config.yaml
n_kv_head: 6
norm: "layernorm"
bias: "none"
tie_embeddings: false
init_std_qkv: 0.0156
optimizer: "muon_variant"
beta1: 0.93
weight_decay: 0.026
steps: 7907
Each number is 500 + 50 x the weight over its row's rms, rounded and kept within 0 to 999. Layers, rows and columns count from 0. Numbers have three digits each. The size before them is the row's rms in percent of the matrix's.

# layer 9 MLP up, 2304x384, rms 0.124, rows 572-605, columns 192-287
080:459566466508564436499434418595573501634588516459488537492415527551501432553436526492577489439444544497485506570499483558486537498483499549521557504469527486525415595517416487466610510492595509532510503546500507428466646534542527545388546450527435492460480484590459519490634499510485340505
127:464565412583421573514579544527487590414556519548496492408550576528533436546484506556459498471457556474454508555529459474513518350440547473555414515488454497508485530489452540533499529585542533463483538481429485442541524608494462530521483529464484461428536478477461527541565471543496479492
128:439496533499508519524507475540419456454466498438598520388528476450537520490488462497538502549541532571446596469512455506521504410602425494488474533581552466456523564481411481586406472520413489550468533526514450448480452526561481448489501495456457569539468474516471483442498425553580411451
078:444541525501525585582520486473463456572527502508514529549425530440526460397429553502476491464510496457472480497549449561434356575541522445438491520541458551494449442456422460587505481482477510565482542550547478532492565496444485527502499550517486592469507465443587447524576576534471483365
033:480396537510529504441504467563441520406482427529549588513460591490417440535546430574534450496478463553581506551527472508451447468492510500458483504455440630460479481409559527537497453606392407535486545533496420568514534478536522474503465497505445546508473427607466526581488432473502496440
123:517507451450522512502505453636424560528463402480487500603489537484519455503534489500552501547514448505479503504454513505618410502487470528484546479447421578606496436516499512528547433559486436502365510506525460605457557503528507548508395550493643559479482425552478566483467524528544468534
046:570499556403477502572504540494550484469497459473564595471543403394454532486516503510430500511520545480441496511552515474507543484497551480541504427412517502518489484461436535468558458587464484469499439478491475480411514445447516476457535461549441404335527465551568469463497450525525567529
076:539504504423472484462570454416551436397528381477459522482478456554521459583632435460488605479421490500571510474534511354484529480478521474479494536518414467488532527499540545440519554548437439475559429545559539533531495475502570527522501463512489506536446560457508463488571455532379432467
090:478568493535507489451455426553488455502571548551431543539467431507384490501471501544552477523475496540515500481485558407482466458504599540521549615529503459513519483509545529438511514397483550465524446591485460429591418505491521469527515492504466480567544538480469466404623538554451506544
136:513479469463553553494445521456467469444546517530488421546537427374550515463438436588529489516472503531478580458473537597509564505552497494531500531464448614494516577500522484513521510534425491513358534488482445483431534422465583444502476452487469493426552462527447512504530479555509460534
078:460428425407461466561441532504496476565587526425501522571550424475541458505503517461455522546539575452483466482429443643564566436488538520517585473456482432582558494502571520473550537557521480583459553478568517508496379544481558483461556496555493486475473512477459505485498532490601499461
109:480444546510487524371513504537549445426495354401518385422493509471495427545569482410489596536456482557469412408516455449451514481493479543476429500521423509464473534392469559491501466547471504485554471487487483504559501464541465458506416395470491474475531378523580556489529485442552468530
111:528564547531480551546495479556560526506481463450479482489502508519520465499512402524509538496491476531510469455549593492480441538536486476502491552444458414525455504447530517520501524458585364562486495511595493530552537645452453622524485537516517487411497520452500518542523509452437429453
038:485486507576517524559458475459502458486475442511490610511441420429565454543598428410543564467434500496382482423470482484543534566516566454508444515529432431448516486474560449670576450552528461465511538482433519517478596457553513503506511531490527458467483586487492562448498501548450535519
047:475460459474476549453548551383616491475446542542462516505462511563488453509542449464546534584413544567513474404471484519484407422550476477515389518490621433564532543580529471594583433468549535500485413514547554410471493502450464508512609439545464457503548567542514507554561464488450549540
080:471433426599604540495489496492503463505479483584531463491532421457463428487503443566523458536477497561509462446569486483536619495565504570443481478476466496545526481452509534439582462412493506507464496468524466535553522472517502635537541524588494492494414559481381487543513537505469455494
120:495541513358464498512591448560499449492443368476378469505462459447519606530524485459525549432563458498486485511551499465491493529525579478380502530552486460484521489475554457528518470518655501495493415495426480393525489514477461557440442481477443448524475515526602542552499498575503528505
137:546475509525475533491571543469352498555520437485399498434473562500480506482492538466461530565558494458505507563480523473526485465522453500512498443494417455523432499472470451477533544414517506512582441498535463589490513496497500492463514475501492502467558481595522474534425496572518385525
067:488438533488467526485529514497452518525546502477530557583473505465566430444513471500571522583507477464443566474533495498532553527479514462544533466418462539556478464334511591549489516605442457403472508533585468467554521530505542496501490516567494513516402600435573546495507549447429505619
120:534546487431442449527441406540410498522519496588513490483468452478441510441491496502474577545464552551409519469546529469509462488416483555439509515563505529564483497510485464514556497543474479622538507462600548472559471485392532597513511503476469503509430451491385546504536445471515541504
100:484514578523468435425495563470476594474511493507469536535467494552626555519570490446526518493360546461462500454477385496528506404451510434518474509431566523530522545495522530494471462430470584546537420453443486498486593567569483457506474524547458553364545499450454463489444498524515544468
121:537469620534462505537497410512469518469515513407345409437535424509518537435470503565534467527516459492571560429467506441536413451467513489493517448515429395470512481510576543452491493588542435510532527513468477503500593418471512476527565527485561534589569453474561500437529545545493543417
075:480567491501450547583604517476463456524533509455394589522474539441511428426487466483468516410478485469511531478531401434443557537533471475455535549492453512545485530453499551438435493524365508514507481529453527521469455494546547441394481492503502499527481529452535491471632462489485617632
104:430528445460514498476495497504540428514423481554492595501539432538488516498457425510507535518514494457474423475404447620504547521434513482421635486441536537549557456536468543475387503464487538448461563534550466508487514480429459447544560514601461522494419472493425495588497543514436586483
071:411468496551524493505549514454525463556584480443486576403476572471620540491539382544469511530446546501520546546467431480497504549470472537548529516514475514449535486484488445580470513550469543509500408507552523575524564484444545405577498524533521530487521459499505498546491448444502444496
115:501490518506409482562467566515536603513520597518492421452446375538549500552531449394404513475484500469571431550426497518451430542347564545447474539492499476584419510556496500513477504506544514609513494560517507453543445575523572493539536514538573525520511530540459476554479482461436481516
091:548502591503486608492393591458547484536561472492475564542535475506524459508504522452467515521565588496440499446500502490500476559496491425552460633561426518408493550352446463437503426512650546540464505489470465470567525391595519501532584521494494536473489443594465489498470505576471543514
091:422500472417512504410486510496511531577444460502508486421482568551503503522503417456537452408507454553511526510546530505511452489458513516466392507401521446471444464379527462503565477512401516516554438518485431536552458496395424478449395533562494517501477461561502571557478399431441544472
116:561539548486493431506452471453534405472421517452468468445424461442491508532483524514540528511515453589468544486489459505498507464585499386534444529519619554499534490444545478519490532483521461490525464547455532498497506480530448422547499526497555484505508533516566551575487481600497535476
089:574464512507495462480570509451488498497505461431522440513500475508528592470481465492495578503452567439483486495423449510564569529538552512541525597494514486442492513453512550408551503502540526485523475513511469415480502572515549484543479501410354564537504509448495566417495583531339469532
098:480507507507501395500378450407547467529469520576491533444572526482460535573497510469452483575447530493505497522459558468567465399486545549528564404432489545481445439421453521512450420471501541555499486483510431557417476447487600555527466492555516585496507456515542504483497453506485307517
044:492497549531501564628473477507494485419446518454631482457399559425488587407464483524504471569541596475461533488525446502542500461551439376632503487537517503419487614513462528520539547446425567529538461505447420524437456582514440521460513591516503524423463392519491524460502520451567516467
097:500485465593535429564438500515487457538461587533539524468366528529496496501413549470510466520535420582458413457455533518391430613483545461483494434563597485518534480610512488468464465535538559486488532475455467497491496547577490503527512566506518504537467599471482526596496593468558464500
117:535503562556492509483485515510467483500457503460559425460467548487472525576676477466565511437503614550519506451456483474475479534455541477517396476551584551483436482490562524529425500564452556499552328506496465470392465459552540491457437536506500505393474518572423468485444485485521493477
# layer 9 MLP down (transposed), 2304x384, rms 0.0556, rows 572-605, columns 192-287
085:588463514464512541585511422603534452522536463505506467530583452508537442515461501556543453553504466529498417536447393613567523461472546520457374492428574498507457504454528430441544498494501569481556493441548454571524468513412471487482448415465362501425488515459488489474515481519523498521
128:486505523393503503570573463501478456527463477458588441497514514479465448451483570466543504447447523504372479508531500508523551497521484418482502553421453539575496521503506439538518471513387524491503489522498482473529473395498431473502475575505528445482560565452468522552548513425625477481
134:566503434552472615502469470543522505531401578454438479535436530531388432555497508501516531460522534569525441514511586453591471586499506530465526484549570480535509448558570502478557543524485573409459454532536571505486456555451454490501530463502515461572487467402508432510592516500460561561
076:511474431497636433444420417489528493503536543509456394495528501599551502636553538585505591491495555515569469468523495426501538546504460496483504457459564348519521417480534530438432496540502522486487462478538512398578476601509480543463480507511582540586610404512454577510510487523501478589
035:470497472474557464500494518520458510512460471506448511527496433521522559506480541524520457515477449435497547546568446421473464502470465509615463426472438484497548467483476423358498494450544440391471538475551499481596496472496518541536495485493568418443568427387537446441473538453469523479
113:489537532559508475482547473507542430437510528574520438497496472545600492429511512533564492505497640521534567368478480415427599529509701415460607432581475517456501585508421430452431473499577534541615482570434433526517479559522495475531492522437485509555520447523522483543557421471493519504
049:481424459494502478538460515573492476435509543590499538457653471504506512447501556483565480465443522489458506583445452513476447567575420439528356482523526492505412472535454441403429489503574394453517513487435550489549492522488488579507473563537385460484511506418537524457488517489439434456
071:455483494525543498494494528597486407413497534589528526435451421439367532483545471547440491540572415535511518526488387486562517507555522527486507396502526519525570556529546511506549550471521590485492572541491474522443432504473472535565547445508565496476490561531481534553457495558540501522
095:535453388472532495468500513403539486464450533509563458540482413482561512542503487490366509560508508505536558499490495559485546524433447461494519480443524364491441433509593566461483408515492517473513447577506559504527476545577549530459458482446445611506483439571455500523603570489542528402
136:565405480522460487580423405478514491594501542521470423499544524532519503438492497558496513367526454494645475547507473437529567530461543439475467446507524535521525525573503545467542505574477542400507461557421555451552535532431482531588469509564530503448486479459490476466462497483517427521
076:504543495522497484557477487458519506542500440492538516552487522475557491496483506467523531485530470508413487462603556393623517559482551553539458550489551525446476470440523446556517453387531526412478421490534460504472492385553444524507540581507476491506568510446444556472473506493507534548
097:507577465458507465519497577489563532526565678556527473552598506505564562470382587590434473469518486513539411505559576524485444493548549448466519502486559422541528505644520430540457454408560516531509522514514427408506541515526524480476454560549471481586506416521454446491467489548504581415
113:527487526499481479477496470483398353487517547545567492401504409563485590520466528406523495486532524503554546549520398537552493564401518581443547459550530472497504526532537542453518452463472406516515441452490572476504503507547468417491526571492525518588484462612518416521439521578509578445
039:442579503510506489502469513498529502442530538425461495508546487565471520509480629450500492562535409439563571534520540456412506524572484431501508454434516517478531490501468471462445578605519545517527552465498508515557459469487440475498547515546488470531515474487466512546598427442482494503
051:386459519506502463444491456461483549477492532526608536554492536463525578475384498554427410487499518484469495557454424445466437627575501484488497532486508515386482548472505475362518629546483503484536566521500488459460532559473532392489521543544492442507489503441522533408459597483518542423
083:532515511436365452514563585561458532555485477371504479464498516559438438566496507476518520442497574401533549539452518546455513599502483487548528532527523564418438440526459462425527561523515473502486527513550565443446508424420479469473497624494468454510433483566537503440517459457458515553
118:482388465501595455458482453450474476588540477489539477532533435552512499494496555545338519540455520503404524588533472572557539565579522485482546451487488528449434502490457521588526556561493512430405507602485558477454547451497474431498516515442457456522467538415604492525531465445528471529
127:497561499458453481502508533563487429519571508496483548551506581462514437439482526552549569504447498421489516425537547460526435492430497578470466513546554488399477512622568530555533414406497523475534485466599644551475505494469433505591395515469470551573519435626448469532511490476494494514
065:514528569554520484462528562450454446516576372472408514450557496489461534581567461562514522531465527442484503535461504396516464532542522486439459500578466519444556481554471492410452473489530525497430442468501488500622449592480506457513514565422586419485488394477431542411433456488529497543
114:462531518517489534522496517530546429644459492397483444545468469468547485475497487485480475491487563495477426494488445543535478552475488540541515446483416523518515534497534561518517598394554592420451531508433481549505535550515528597375555500534528443515488579437507446513513440513523532379
105:409429447465447478419439467478555444562494491550521528470478523497383500480532497502536484540565424550563533429491486431472513530577478495506457513588475563520489497525520488610620479518522564552477448449557509501403493459492378518415468469572531520469576542569446459518476516525527500564
119:454416536569491505531447496495437547445501494560566546486406523576567494460456483517488595476463588491483549457538556564523487489566412452467548425530422415551479542551489447555478506522402538480496495586525497507464435508508534393483558543441453450520429520515517536463484446445489518505
074:446502658469433456330421461494510552464488559448462569479516469559439561518527517520459535626481488543488442569565469492588479404500510467419456451498514486390536472543449448471496522522475582395427481545519534475479439512580417514539475462501525487506531500486500497443468517517514487497
107:490510520436518500509480477548453487577523466532554555485510511445498507568503518536549455442493454567462541469486507548531402477580506616522518421589435534482463598513421490498565539432468448412525532458471479425394456438606552564490511545457465506431454605396455540501498625518547591482
074:534371604469547478445417410522540542563480569474444490550525597474541484455503555600685452486449454484562531542487452524475471410531511496503501550502558483509578498518548507436432408534531515459574471497446523533470425519475487681436426390401445420545416477556557569498524492510583516541
116:541388492526531563449531447574487448561499523479586384610507495386439537501554501475509521523596539447443497469485474511514492487494487450522485483506502422529531526538501526556461508488467517430406547489549398574377443517480504441410399508526463468436450562460502497503476533436488485414
092:499513596583500513446458460476590623474531438544442469576495472484485505546502483427527526524476587531416504577494474470458482661519440491486538521499548492524425434490506504610434634492449435482522496496490440403488486448455511459490465540491481387504554569447504484388509511501500437505
094:406549531525513547415489520472546513510550511531527513511551490587522543423455680515502442492533527500509437501513419609497574460538526502559619457549511527503539560506506438384509562437569397523558443552490533395490556568533553564527458355509543465412521524503558446504576468488528505539
109:465567422482564460521480442465523589435485532485457528537514586516494530598462471448494476496417523546543484444530480392498398417448498528484435587436492520464425531532484476468477552571538485438444436480543478462515521497561541445456471513460529527437514437518494499473535533425446558467
087:516473574393487490451450427462560449506494545564557563571401498493514448542461479444511455430488410448505536489543544456464428491495545466456564362515538561430525516477526498498485545471527644499455482397524567485532532491480444497512516455408561533404533523543455489589542580494566481445
099:598528466466514504510479417508463497420550539512446508533495503590434543444505442494528472547459417552551575527472462475401455435537514539446512418581488510507577476537524494499478604517542474384554426491578475450589511523475529537634542439451532482466468502575490496493457467478558470557
048:565530416468513514532503462525481510475556423608446510458537509533434539458470473618503489526462432524450618562474435446497560426517584464588424423402476456459500398426431561510424508563515505446465548402554449516537490573457528484498475516551491419480489513542534466493536450496499493575
095:513491523409437467543442557477500506472547412482470472531533515532494536541565543555534616487446526502512541440506426494576500351599402528484450493463483442500533487498496450475536534590429472471490448471528495537521484397461596482462590448540488429498514480420482521482529393439468523485
116:478476525474531486422489503486484466576517534529499406497496446435452525402468522431562457468494420502629539452437483498477561504549479468489507539517480429494531521498535515509507442568542593542582391405518572460435414493531485454518437490569546501486584430478488404498483538536528443577